config.yaml
num_hidden_layers: 16
hidden_size: 256
num_attention_heads: 4
num_key_value_heads: 4
head_dim: 64
intermediate_size: 704
vocab_size: 524
hidden_act: "swiglu"
norm: "rmsnorm"
norm_place: "pre"
norm_eps: 1e-06
positions: "rope"
rope_theta: 593000.0
rope_fraction: 0.25
qk_norm: true
attn_scale: 0.188
bias: "qkv"
tie_word_embeddings: false
parallel_block: false
extras: ["short convolutions"]
init: "normal"
init_std_qkv: 0.0404
init_std_o: 0.00713
init_std_up: 0.0404
init_std_down: 0.0043
optimizer: "adamw"
learning_rate: 0.00189
lr_mult_o: 0.824
lr_mult_up: 0.636
beta1: 0.9
beta2: 0.99
lr_head: 0.00741
max_grad_norm: 0.5
warmup_steps: 465
schedule: "wsd"
decay_fraction: 0.473
decay_shape: "sqrt"
final_lr_fraction: 0.0
batch_tokens: 32768
max_seq_len: 512
doc_mask: true
train_tokens: 363000000
max_steps: 11078
dataset: "wikipedia_en"
Each number is 500 + 40 x the weight over its row's rms, rounded and kept within 0 to 999. Layers, rows and columns count from 0. Numbers have three digits each. The size before them is the row's rms in percent of the matrix's.

# gate: layer 9 MLP gate, 704x256, rms 0.0939, rows 83-99, columns 128-255
# up: layer 9 MLP up, 704x256, rms 0.0945, rows 83-98, columns 128-255
# down: layer 9 MLP down (transposed), 704x256, rms 0.137, rows 83-98, columns 128-255
gate83 099:439454480540554506476541483528538530536444490552483449474562446490452554483460544486524471564556480505545468480468488471449500474476562432444479455557560505528497574489443468581410578486533501448445483515465540505402463530471457464475490502465525550466515424520455548504535473487540512486504457531512564502523515530561467485552470439494462515525479482455526512476502496492522507506525
up83 101:482486513568533472488529533435503454399479501468514532498482531481495491502481497463477455498475461510504591458471495475511425516490426494505533448612431443485461533482520538516570493497517432518515509505540508518466498484472513551502562513564498481549555454499547487541432479478445488498454432498519510589422437488567511557455606510473518409463502558560456520465475500478458515587557
down83 101:553508520520463541478483458543603496507441485495545464503476518515478512542458436518493475436555466464521576544510463565549505486594551498500510492513468472510484514421485540440496462486496575436487542559499469494516436460523512448531449498537482541559537466447511469520544583498474545465522526481529506492520494470503468504499459455510554605572484509419462540540498481486509450480480
gate84 101:500529420501589412485519524465497542468481422504474521502539499559469445481477557573462522480521471469464427458489469406488480548519429547524480463539500470442498506432484487517593571475563527481535517469511502416491510497477555479496493480451507466565506473438551500484529587534566455459451480444506505503462442521498502524548451516484507507467461484572521485511575490483487561546482
up84 100:540510489471572468496466525537495493435430539450439557557510530477496561533458547493485463480435466523402511413499465472403468435489523497555475519482481569432470531617492466480501522486547566506471438443440531529474486549539516492500514522556498487602516554430451526542484543521525492509517470544567424535481412541507508557522513516551484456430460500492440505505483577545469529478530
down84 098:447528504468529593441398473472505499506487469516519486502494509462526476484533493486439492475469483472492525492532568547431503475451548460468526523492539528521517482489491550532494534447480488551582523448406507559535462504512477484462566469506453485536522426496496481545444518482509455461433554522520441509488434502525491459459516542516475432500528470487463544511450513440495477425501
gate85 097:486510438519519457451474472473586523531448558550505541496506494512526399506524544478538427517489486482451557487482512450487501473522438424530537505566457458556528462478492453495442489596474532504417502465471513530483471507530536529526533522426528516549555539491556466486510445450560543476556438555480483421523550535448520514482495517523497449495442500619485569520467504538569461544509
up85 101:465545489499570529577456600571479528527514521485469563459478510543488471479460537558500485575527509535565469478530506544517466447529418405529508509450563495492469507457528448531491494463526510525586438459466550437458487484518495506449537466477512376518546553437494522515502505527493524569569557450518447442407465512487472449556524535509517489436519424531544533537502503547436510559584
down85 101:455587495463500478535514514526470481451545439460505468544512448536513485536489485491479480442461471486506527520514529469512558457459521516495497501525467492475472496501464480504592534484502596447488516488543532453468530424444478502480441484481485549610485479521510528446479479481441527458479425502475533531585516494592458529520442474518548533502457533473455492495528447513535573487517
gate86 106:506427474529549391464487516474522494492482588473566448527419505444491578536514507455484544468510554517543505436545484511545562508464487542516533554521463503470511490520460501460468522459497545425529575475463593542499569526492493461453480544551440496460480492525487480553434527485505503498486425523464519496485538462569501523563506513502469491486411480577450468500531493386496483517440
up86 102:518441586468496499584498487508466529510483508516496527488551488468465429461507436493536494501540527503506488473504452494543518552487501443467515548455594452518493479554508472433488558482546419513536492504457551492471510502511580541478465549571508582549481522548517533477497578426470502442454600582479544511511554475432468538549437483520510572504494503535537416470515509535589507553487
down86 101:538554552514476530477583468482406512453467467481492558520475493514497554463511518479509521555474477469472512528594425538562547464483492452588485546531472536470473543554427538509494552479458454510490469500479460504504443432418533525504516459477447532512493513520501433457466508517479508498500518557503580455436545515456521534533520557520444585520492474510428471435552577483536507514462
gate87 109:478507547494516482463422397448517534515466535544553515513515528511482506513430476457511530491553508533552501558536484509424520555470438524482499513458490519508455457511522473531472498580493446469552539446448519480459565514487502474499476502483446469475515488458459488477530463428463536475485428557446545526465412476464557471451493522430423483492442503453515486476547536504569481510521
up87 103:538544530417517510521496478458553481513497518476491526488463517469567483535426484500472480449490495504550553537467562515504492488470441466481514499457423482454514510498483517478495500399410498397485467514496501523535490503487464505502463562512492517494574504489566525569505473549532532532490489447473483540540509502517498556511530469454501509479451507479531510543483555451461549428522
down87 104:484493505508525459546510455421503504477541537473505476518532471555507537558587498496451452372508478463567546466582474440553549481557469583550506488474454526543479434500476525563505425478425527467534525531460487548546474515407458483450495469522493493505513557521504493517526506530570460486476573459393429471521467487478575480529454525508481546463441484468474498458533553491493540521458
gate88 099:469588498513464441391497483523444529494469541562513495472532505458515520448473559522499565480476488511431477452479558578510441551543515492545473512538551456472479490514451541536399482504533476524481564520470435505476544494558573487579517458526540567495517474488466527535505491517540514523551493535494527378542470476492523408514513541536548451571509499447416456459511493507514464455415
up88 100:525462497506433507485532503521510471440496513478501496501409567510541479420474544500518434535516536550481462472446531505520493491449499471504506552568473465520497547451483413451467593472454502464409505545460533536517519480530545484491538480539523601508489398460460523502583542443507543514433472535460491457548533525490446469526457485523499442517500509469457563501454485478499501456508
down88 099:482517389406573453614448503470467450475471558527484487523510538518538429500533481546507503385452559481529458531463493440434501478471526502432517534459502567450426503447504479534548563456483519468488481477468471462513484441537522502563492521487424555472552556447478430575513465484485506520509535581455482517446495503527491514521471531550563428405493459507496538496574538520507445456537
gate89 105:525475440496501507434462510467566530486504538525566514455525454521487530535548481521461510500504539530410488456553556504523514476594477491435535446476440501500568462475534461498486472508574517493567517464423500476446516552465552491470535481432540550512511506455486515417457499526551486436496538572502432486469450488490562614551457528512505460445450494516511487556502492506515492505495
up89 105:514533498465504445492462532543474451523503485493518495480528494516490491498517467556478514479490541515511505605537518472500480455528540580510513486507448562525502484428510533532440456562513543522487445581494525417437519448457515453460550500528528544491422443535512497426457498500504483516450548446466460538532519499492525533522572506461490509531434487527584493475490550501483458575474
down89 104:519459482483553485524492434475528445494543516493460514494571510524429481496497454517420533512478517552508535501535475577518509439605564462404527511514536526458526591536537490462510527522529530530492492521425532566544529442435467494504533442457519535478497465524556509485505578455461500472462482485554458522541491524509465495562514451479525548470515526538450456521570520521503443612425
gate90 094:514475501522533530497488469441522451523540501507561497490552473503540522523523497474504521489436527452547507474447435434427457521468438454555489578488444400499475497452484488562544493479390566441460514541427518456484509469463543446529536493494426598538420456450514446478465498512572514480497520464484468469498479502512533514509468542528486486527455543554486541522524526562426455487510
up90 094:479451508421473457485533473503428553415551510559477473506493548538523503505544493435516546437519527532441504455471550471514464468503399545467447489510443467513482543437520519467401467474438587491427555462384508532508478512488546480485530513523456486507488484526574542493518538452539458450415528518525533545486466534465424580457460585528514519488472431532502517496562509523462480484462
down90 095:490516505548548449492429486507535515554435511529463509490448544469530507518513483540488508279521473462473504495501512517558429480551512483568447451480517549472529470556473462454554438446558422454490468510458535459537501506558490532492445516551450520474568496487425531514439503456519557538507630529478456533482490501523471470531526474424547571485514612478502557505484434490499528496512
gate91 095:481514520520522489426466503429492510451480474500518515452508405544487519470512429467535484486560530532507503524499540466516517470439545473527553465554582422480498434417530553523489483494515503540494462505499495509589573535467504533492421482575454469440482522527521522558483515473479470446525464476530519470534395532522589549469524469538531481480478474574504493481557568543482509507449
up91 098:517448473474442547470474486491512433460405507457473471531427489505465525526422426539464449517502512473461471525518481565499569491485502559451445532528523551501422519497471500510522515543512494492492572497511494524522458462434450495551436455499529507539504474527455509501530581488509547498544515454544556473519466471536434484559504530509447488414533428509484507493467433537483497413454
down91 099:458492506479508514493525543589540507509432515465411524473436486543511462460507465446503513500519522496490446622526530483583501523588519477448541500475512559564580452469495530514479487515543516469495429495474440494539445555514510490479488409522431486522507457505475526507492448507447518430455540509529532437476466492514518553446459586508525488505442529537503524496516491539440491438554
gate92 103:501465534489468492424528493492478533476608459473516439414465434594520516529496434507529359501492496433471487546557474525478465506519446511474509512449511465499438542455587438521494560534524554451484513492467588515485486458510463449548498510495460580524560476569461512503505499430478500500506426409433554483498534513466448498529466476452541525534456455510525450607466476554537476491550
up92 105:483541481422483478470497541496543498471502532500539503504490502497442582501468529519521535526470513458570530489480538438422437502522555500593558502515508515506566483460559516469513489497404431525473421462578482538462514471512482474508507458474590518514468489470562520436449506504428538509568563581457481519489459531498510502531550492548485498568584532467442494518418479578478545513504
down92 105:462516481511566424527489464493513604483487438494461499509446521483544530412509527585544520679505541489529481405485438493506493480533510504463578508486538551506554540520476542509542466425497504557528479528538439458447515573495487522457476532485478430536492483475525463480549512489471452528566494525520529453504533453465456478495458468511544476514501530538557493529504523520457550455466
gate93 103:459537465517472621486515522475430522476488533550527463536553455515438531459555524463532493508519495464434589478484566418502454431468511512504473556562560487464462473510528529551488549515534519502524543579434471464492490442450441454427498490528498520516482472536499583569434548503575491500459520441515495508505488536502542489502512539505436587470543573547487536465500539468515474458536
up93 101:444581501459494498458552464476474535483537485542508545465455563561530573376488505545577536508484559494430481560495565516476415481506513514471558532489500483473452516522510500503496527567493503470558536491494547469511534514514560424468503460516523453468541509506558474527506481505505531557529483497519468473542482577456435578508510527474540515499560463575468521534486507444535487494531
down93 102:491501537514479490581482518449613528533516545397582537523525470542492473534502481477512489457486433520542494426523506555515501585516512463504546380463414496520453523521488516519533527464583545523459497496495584498565471438576493506491526526486499502568466499494508466521521478508475586483510535544549478488471496503410530514511495474570469524574451433529532519501535570501450533488524
gate94 095:491404459563571493485521493525508515470493522491420481506527431493489464458380497500468472481473474498514449507486481556458508510527527449485512508509477508475403526498451479453520525414473545469568500468531478456473558503489482496521452448562501471580500462441535461526436443468452472446530523471512553539568440506540462534562582503532509498505491540487504510467546547466484488490434
up94 093:480532536426532511453479486515536483502488475550472553461493495471463468483570454525513518471565502525540568477479539440575502505494549491530557460509478398504468467469449520544531496507519471432484575586546480550487519465513489511480575465467470447444506549386522546437485476494508477552527518537594455497447532489430523511474461498424552478519436450534444463515487448498512586448482
down94 093:447556499549513430468474475494476505482562480521488514490523546530470462449481498420536538687489520463464495540506555489473487455515451516469457467459501525468492528521526544551505501488448514523560534470538469539520580492450421467528404576523438507546514504515487498531462460473478512491545499493488583529450461506588438438545553488509457532425497501506494569533534462513513450494532
gate95 100:521532469485502493506471460493405548477468568468523454527509474515571462512452533495487526533567584554418492514447453462474480484497438461473466501517504515519454467516485518430489482535464511484567517399479509504468502510547443556495535519458446474548404488504567468461513541498505554481463536524523496428541506460617500438466479583557516544535429552542457510491518531495519483485522
up95 098:545422508495377546500520502417486444482493522506474482473592562442546558500473596473415487479435502489490569479484515510541510544568467539534458513547489509510542479495547545433493565512506548518486568486469466492495516466465512475513485521552556397544496514491529495479398460465561480512492460488523466464433483546545476509411469552533541538486547480466473543404551476568452535481553
down95 099:436562536507488461514497444564531488529581557526512493477499496582466483429539549467575483503464513543542503505560507477495467534455479455481536530471503462475525432496463460424582494525495483538394439516523529555461559488526511481471512537528509468475536470479486567479530478520510554565540472505530485478522504476437518543486537421586518524597542449530504587551482454447517468376480
gate96 101:433453465545573515464467504507557569556516564579520518514576474557562471525501532551474463495553490556553567500530472463519438499518513538545482446562512547452516465452554446530464462523529580409426526513471466485487485456431435513427477548473502488464481503461550486567512498469490476481546530500500548451515472565549518476506528532469489507418525469518482416511535545450508514539507
up96 103:503517481492558462475422531528510424472518500527420556553545514508474550499540491533549558513524503582479542488499533467449468385543546429504458463554501593528491507533523525551489508427546504528533494534508587534500474431513470480526465522546473456481488503517500584484464491512461490509502391442541524534563532521503442532489434494560475571493468486488532529493527519572486594525503
down96 103:440496444606494504511540533481523525535547549500508513633439587459442451476527503520510511579536497511545533530551533547559557500572515481484392519475513506477566600467523399498498485478561485595559535480551529518478521523569456472530522498457473446521517427500477534564483531494426491466468569474548573535495471464496488471559488510487523492502523506433489511484490421524436478541517
gate97 096:414600485472496551482509504513524449509503495566471495444542472458548497529525501432490574489549392491467495563566510491575534449476498489591531415521536493601490479548475516483481497590501509474514530488473517484502475466491549513467504503478497530450486518537538412524485513476533569417500472498454441433512455471484503465500455544498499459520492532485486507528487545504490429511447
up97 096:475548483482487484525535498447505459447529461448499423465516529488505462443483478496458483497490465480490492510503553550422464546493513542503506544426552508533468509531551534502505508477505501491435519481500520460476526442517496573571496480492506509554514547514527496515524522533550526428466517543582462474478403562518505482419514480441551560628500506501540472491448503508513557551508
down97 096:474457522487530479489508487427487457553451482486519439494514544502491447512568490575592557470444473547470573458451463436493487530523422473499500455487485496435485477510463466479417524501522520469512521555524542518443443444467535581554472468466418506430516540465601548516468521414486471510462453530495536498502470534522531513501458486495442490519479497429467474508497504511489519498497
gate98 098:527517519556473497430466467432517523484514488490493453535546430564550525496513537441511491528469530555518441545516580547470465573461489496499470459572522451474497461574518477502516494507515491467479569499489516541583457509398470565465438403504549473492524577505446475468454508491530502493490482535522526519452468494540509411500538540524507516574487467534464477476485541465508488491511
up98 096:410560502553500466560528559487459562533506527518476487459495491595501518517590510473567523434517472490467479491541502481485447522466542472550495527489428518493497539559483530478517547461533503533521478519487497564538517497597552527544465493525537424498491499567416445498468358501535590595497561531486446524493522450508529548536512477521419515532508494494488534529488498533574420501454
down98 097:520461532533582455489540506494458503547463517519520547510580547542526463548504527526565479523475481511544597578568428432528481430458538490464478499506422559520514550558466480486499488449505473476514494462490517503484526464550476499477475507582446508545526436444547517530440493457545534483476497437466456532554518538527457529521492466489555493602553525496457550460433542491519475434502
gate99 098:514546468558475442517433479455465520526483490535503509437479461541488461489564554453529556466481512494462471480586543520535508469489503576557517512509413504520484515527519529557416562410566529507567576532496548446512537527560543497479536599535539517488511461456472506523460513557486474508457481478484499497513433524509501483463455494433519535561457497500426547461547497429550521555501